Each number is 128 + 32 x the weight over its row's rms, rounded and kept within 0 to 255. Layers, rows and columns count from 0. The size above them is the row's rms in percent of the matrix's.

# layer 6 MLP down, 256x1280, rms 0.203, rows 156-231, columns 760-799
size [ 97  99 102 104 100 100 106  94 100 101 103 102 108  97 101 104  97  96 101  99 104 100  97 101 102  99  99 100  96 100 103  98 102  96  96 100 102 103  99 100  99  97 103 102  95  98 100  98  98  98 104 101  94 101 100 100 101 102 101  97 103  99 101  97  99 106  94  99  98 101 100  94  98 106 102 100]
[[ 93 179 153  93 120 117 142 200 182 166 122 164 163 105 109 115  80 146 105  90 189  73 102  42 126  89 110 147 171  93 107 118 210  91  91 128 123 112 100 105]
 [146 128 114 175 122 143  90  42  61 158 185 165 163 104 114 128 103 102 134 118 145 115 114 117  80 126 141 136 183 129 163 100  94 146 115  83 113  67 120 211]
 [190 109 129 186  98 137 139 118 129  74 135 147 125 120 170 131 114 128 149 149 145  89 107 117 138 199  78 201 131 141  98  81 158 125  78  82 144  71 108 137]
 [180 115 105  85 146 136 160  38 122 137 116 119 102 118 112 168 174 154  95 147 136 105 109 161 156 112  69 174 103 148 120 152  72 137 164  94 149  98 151  52]
 [ 50 142 109 115 131  87 129  97 163 122 108  89 133 138 158 119 149 112 171 114 116 113 193  72 183 111 139 122 161 103 101 244 121 130 161  80 130  85 128  95]
 [169 106  82 201  99 143 126  89 122 121  94  92  98 126 138 178 139 146 107 111 154 168 101 111 149 204 146 108  48 116 169 140 107 171 109 148 130 152 164 161]
 [ 91 157 157 129 132 137  91  86 107 184 118 125 103 113 176 128 134 160 190 182 114 114 138  95  92 121 140 161  50  90 124 111 126 156  89 131 146 138  91 101]
 [ 50 103 149 128 127 151 169 144 150 157 134 101 156 165 141 141 132 146 126 145  56 124 116 159 142 120 130 119  94  92 128 125 181 114 106 101  55  98  66 128]
 [ 86 112 118 168 121 115 154 135 173 158 150  98 105 126 140 144 150  91 124 121  94 129 125 107 146 163 137 107 125 127  83 131 113 205  82 118  57  54 125 123]
 [120 135  64 201 114 194 106 137 171 151 124 116  81 107  97  79 114 166 112 100 125 111 143 149 103 112 125 138  84 131 123 142 157 103 162 136 129  83  81 148]
 [186 167 134  92 133 145 142 123 195 170 142 154 113  85 154  92 158  56 139 117  90 103 137 122  96  88  95 146 122 154 161 158 189 113 178 175 132 158 140 117]
 [123 146 163 164 101 111 181 111 142  82 120 131  84 120 105 149 104 156 154 165 158 145 158 168 150 108 141 140 127 142 139 121 145 134 143 130 154 113 125 177]
 [ 90 127 144  84 120  97  84 158 159 179 122 141 115 157 101  86 115 145 176 128 173 131 146 127 131 143 120 123 131 127 184 163 129 142 139 119  45 106 132 148]
 [114 116 154 123  92 124 113  66 183 138 118 132 174  84 128 101 127 138 144 105  78 111 145 101 146 118 171  75 211 136 134  58 115 169 117 103 129  87 111 100]
 [101  90 135 110 147 113 122 187 193  98 161  71 126 129 127 135 120 111  59 187 101 167 108 146  99 125 126 168 152 162 132 136 175 154 148 143  82 107 125 119]
 [146 110  78 103 123 120 107 123 149 106 107  93  54 133 154 154 120 148 164 117 158 106 146  95 147  84  66 170 106 149 117 187 143  77 115 114  92 135 137 160]
 [127 174 130  55  93 127 118 203 122 139 106 109 150 124  85 147 162 113 106 148 194 134 137  92 118 112 100  69 138 172 132 122 139 108 140 134 146  85 104 110]
 [138  76 145 132 226 181 166  82 129 102  64 128 130 125 101 139 149  88  96 183 110 111  73 104  73 110 101  94 133  98 119  96 127  99 157 111 134 167 113 120]
 [152  92 169 168  79 189 206 165  70 152 153  48 174 146  63 167 103 110 125 149 127 115 129 146 159 118 114 140 115 107 177 128  96 131  98 175 201  90 133 132]
 [105  96 163 161  90 169  93 134 144 165 122 175 113 162 122 118 126  95 141 143 108 115 179 154 163 131 134 147 149 145 126  28 154 107 129  71 130 152  86 115]
 [162 166 143 137 103 149  66 126  82  89 177 173 141  98  58 102 151 142 123 136 119 120 160 162 107  96 128 133 120 153 102 136  80 123  99 130  85  86 154 149]
 [150 145 131 135 164 137 141 154 138  87 114 132 142  86 158 109 112 145 139  89 169  92 122 106  82  90 114 145 161 118 166 140 106 108 101 102 171 123 123 118]
 [142 156  42 138 107 145 129 129 101 145 128 177 214 173 126  99 104 137 192 104 150  86 149 161 159 147  77 114 160  82 152  84  93 152  98 128 106 122 182 182]
 [130 147 121 144 175 175 121 166 102 171 119 106 104 151 146 121 132 139 134 123 129  97 135 136 189 159  90 159  55 114 121 110 133 155 117 102 100  83  83 148]
 [122 110 148 108 162 148 129 143 138 155 194  96 213 101 154 173  87 143  67 142 153 123 102 100 112 151  97 150 105 105 134 174 136 115 146 126  82  97 184 146]
 [110 106 123  91 155 116 142 137 144 173  71  57 124 102 123 155 128 109  55 149  98 106 140 165  85  89 107  99  85 119 137  96 106 138 132 104 158  95 159 151]
 [205 111 144 169 151 110 106 197 118 135  74 100 115 131 130 132 143  78 139 156 171 114 170 163 128 143 127 149 134 117 105 101 107 107 150  87 110 136 138 119]
 [165 100  96  86  97 168 191 135 146 127 150 110 106 110  83 172  95  94 122 135 157 126 157 101 112 113 123 122 124 179 139  83 143 123 165  49 134 191 138 132]
 [159 113 130  75 130 129 141 131 114  58 102 152 134 182 143 127  90 129 147  87 198 169 110 100 133 102 179 172  83 119 154 121  90 124 190 136 125  85 118  95]
 [143 145 144 129 140 140 153 136 182 115 164 115 109 125 149 134 144 135 125 138 134 134 148 132 122 120 140  90 140 135 150 192 191 148 113 106 122 137 125 123]
 [105  77 176 102 102 160 122  81 160 170 119 111 181 101 152 132 141 173 133 108 201 121 125 172 181 135 128 166 132 130 131 166  92 116 131  97 148 133 128 113]
 [100 156  90 162 128 154 176 158 181 136 141 153 108 132 103 138 124 112 135 141 105 142 118  73 103  92 143 104 130  86  88 134 187 146 127 109 158 130  91  99]
 [108 143 140 132 157  65  66 141 156 133  78 100 150 131 170  90  71 141  92 107 114 112 112 175  84 189 128 152 117 189 110  92 141 155  83 125  85 122 116 106]
 [108 144 173 129 162 153 121 146  85  83 163 109 149 157 124 110 130 135 146 152 171  68 160 108 146 144 120 154 131 179 144 111  72 130  94 163 157 111 113 110]
 [140  88 147 144 128 111 180  90  44 127 114 154 150 191 137 149  96 147 137  48  87 137 136 124 136  91 171 145 156  65 133  80 124 210 126 144 122 164 159 173]
 [180 122 111 103  80 116 142 170 137  85 163 114 164 144 101 131 145 148  85 102 121 142  78  62 110 122  95 155 109 107 143 140 187  90 141  92  71  90 120 157]
 [ 68 133  62 130  72  82 147 119 138 134  93 139  96 137 149  93 173 114 136 106 163 136 112 121 146 163 126  68 117 107 131 151 148 101 113  78 114 190 100  90]
 [119 138 176  40 141 144 148 109  56  66 147 139 132 118 160 122 132 154  85 178 179 183  90 130 121 133 109 150 162 154 152 128 119 159 123  69  61  57 180 138]
 [102 131 139 128 169  57 122 133 118 176 135 128 118  96 122  92  87 123 104 155 120  43 149 125 145 104 132 140 122 129  94 109 100 126 150 168 134  92 132 143]
 [152 106 116  94  71 137 121 122  73 160 177  92 123  89 100 104  86  88  96 161  98 115 119  86  63  55  93 168  89 174 116  96 157 124 194  88  98 124 168 123]
 [133 124 161 166 144 128 136 145 117 134 138  91 128 123 150 123 164  66 161  92 121 121 157 125 133 122 137 112 126 106 205 138 127 119  82  99 118  70 147 174]
 [156 118 129 103  99 138 144 123 174 160  91  79 117 130 128 170 149 132 144 100 189 145  92 120 216 123  83  94 148 152 145 106 132 144 147 175 147 125 181 124]
 [130 110 143 156 130 130 142 168 151  77 106  92  85 110 139 101 238 139 172 114 141 144 138 135 146 131 140 136  94 108  91 204 146 134  91  87 123  99  47 127]
 [161 157 116 142 149 136 184 132 140 131 113  84 144 151  71 133 110 118 133  93 134  96 185 130 141  88 107  94 140  93  98  92  96  70 136 110 125 167 126 160]
 [159 116 199 127 145  76 121 100 116 164 129 164 148 137 116  90 139 154 125 111 110 161 146 176 192 135 151 141 104 180  95 172 119 148  73  95 172  31 111 130]
 [146 124 168 167  89  95 115 132 122 172 138 105  77 120  96 180 175 136  92 167 181 126 133 161  79  96 147 128  77 148 113 108 118  90 147 139  64 146 110 166]
 [ 38 109 137 150 172  74  65 193 160 118 118 119 184 136 161 162  96 188 146 102  96 141 195  89 109  88 126 147 116 140 159 179  85 175 144 130 153  84 164 119]
 [130 154 177 104 127 117  88  94 102 171 122  75 141 111 148 127 126 110 158 101 139 147  60 111 204 126 113  93 134 122 128 110 135  65 104 130 146 160 106 134]
 [147 139  87  66 127  85 174  97 101 143  80 124 122  93  98 179 152 134 113 112 104 108 103 114 112 179 151 145  99 110  81  73 104 163 110  61 117 161 174 114]
 [159 150  84 169 147 116 168  96  65 120  92 136 148 166  90 129  95 144 145 147 155 164 156 157 123 141 155  50  99 120 181 123  84 172 149  85  70 109 100 146]
 [128 121 147 152 114 116 149 132 149 172  97 110 167 142  93 208 127 138 132 112 118  89 121 132 119  87 161 142 133 180  98 153 150 118  87 189  94  98 180 222]
 [161 115 102 147 142 126 141  93  84 111 120 118 173  78 137 167 101 133 169 127 130 108 189 159 119  74 174 177 131 107 170 132  98 104 128 126 133 138 123 131]
 [101 136 105 131  86 125 132 107 144 195 149 142 111 172 135 193 150 144 127 171 180 181 144 155  93 169 105  92 135 137 147 161 104  70 127 120 138 174 125 185]
 [ 38 165 143 100 121  92 173  46 127 112 105 181 198 129 121 165 124 160  98 159 202 130 136 159 146 127 134 163 137 139  42 128 137 149 170 130 110 164 101 131]
 [178 143 135  96  87 133  80 128 128 161 150  83 167 207 101 112  82 136 118 147 116 194 146 105 166 103 110 130 140 118 132 102 112 179 129 100 140 134 150 103]
 [166 118 163 147 115 115  60 148 113 130 108 125 105 156 160 161 173  90 123 154 123 196 167 152 145 187 119 140 171  96 134 142 106 117 147 144 157  84 108 122]
 [197  98 145 136 137 145 135 137 132 155  76 149 119 137 150 180  94 140 126  91 139 121 110 117 135 161 167 160 112 133  47  68  86 125 171  79 171  95  62 103]
 [150 128 197  98 132 159 164 130 157 113 135  96  63  94  96 120 122 106  88 145 109 161 129 149  96 119 164 114 109 149 142 180 148 111 109 133 130 104 139 152]
 [148  77 196 189 118 163 101 127 112 127 135 125 178 152 137 158  91  95 125 180 106  53 159 199 127 214 127 172  83 131 119 159 147 156  86 113 135 114  90 128]
 [ 44 133 131 157 139  90 159 175 136 124 141 182 103 118  84 141  71 130 164 116 122  83 159 169  66 162  93 117 123 153 196 100 165  81  69 126  87 163 162 108]
 [157 139 179 114  59 130 200 160 140 129 102 162 143 114 136 127 132 121 112 144 156 109 106 148 166  89 125 115 158 102 139 113  94  92 153 124  98 179 106 166]
 [176  98 115 182  91 148 113 112 107 128 116 111 124 126  71  94  50  79 157 115 137 191 109  62 161 104 117 133 211 126 109  48 158 116 113 144 160 142 109 148]
 [ 76 142 137 153 141 165 159 171 137 145 179 111 145 120 106 167 110 147 130 162 122 116 125 107 139 113 114 139  97  54  83  57  85 107 151 157 122 134 129 138]
 [128 131  85 115 176 158 131 127 188 167  80  96 138 214  93 100 168 126 196 159  91 153 132  55 132 107 135 100 120 145 128 216 126 126 104 104 113 167 127 130]
 [ 78 119 141 135 198  96 146 128 154 117 123 170 131 140  81  64  72 162 148 189 195 100 124 152  93 121 104 192  95 140 141  99 112 175 153 185 138  96 120  76]
 [116 125 149 197  96 188 128 137  79 150 115 147 159 182 128 165 168 153 132 136 143  94 113 147 118 140 171  79 137 122 137 118 106 179 148 181 119 145 105 143]
 [ 73 158 143 171 117 110 139  50 181  95  50 117 119 138 169 129  50 124 184 125  69 110 146 113 111 172 100 147 164 130 116  83 121  97  90 162 107 101 162 132]
 [ 41 138 121 105  81 142  65 170  18 139 157  70 109 124 139 154 164 192  79  92 135 165  90 141 126 142  77 141 146 151 105 158  83 165 152 135 161 132 134 154]
 [169 103 157 111  68 183  92 137 118 124 138 144 131 112 130 146 157 121 138 157  79 130 107 140 146 125 167 146 119 132 146 109 164 122  85 148 127 138 146 138]
 [159 126 120 129 140 158 106 137 144 154 127 113  99 146 165 157 138 157 128  93 143 152 120 102  96 116 126 170 191 144 109 181 154 107  67 101 127  99 123 156]
 [171  83 129 116 118 111  93 118 116 101 101 143 113  90 132  85 138 124 139 140 116 108 187  74  82 125 120 102  98 117 150 114 195 179 116 153 146 122  98 155]
 [123 115 110  98  77 120 121 107 117 112 137 133 136 170 147 114  80 136 119 155 192 125  81 179  70 151 121 160  73 134  73  98 137 137 152 193  96 144  75 155]
 [121 145 166 153 166 104 109  98  86 116 128 120 119 136 149  92 128 148 131  89 152 124 126 128 133  99 184 188 136 146 186 118 108 145 129 157 181 135  98 129]
 [177 127  92 146  99 131 131 147 155 128 164 112 100  81  93 127 114 141 118  83 107 105 166 113 131 144  95 144 178 114 147 108  71  74 123 134 150 147 135 131]
 [189  76 151 152 146 132 116 129 190  70 125 135 107  76 154 152 127  91 107 163 177  96 120 139  83 129  78  82 129 143 113  96 173 119 163 131 113  69 116 154]
 [127 137 139 179 130 123 129 131 133  99  67  95 112  74  96 139 126 137 145 157 149  71 142 165 144 140 116 129  97 135 166 107 186 100 133 114  80 164 127 127]]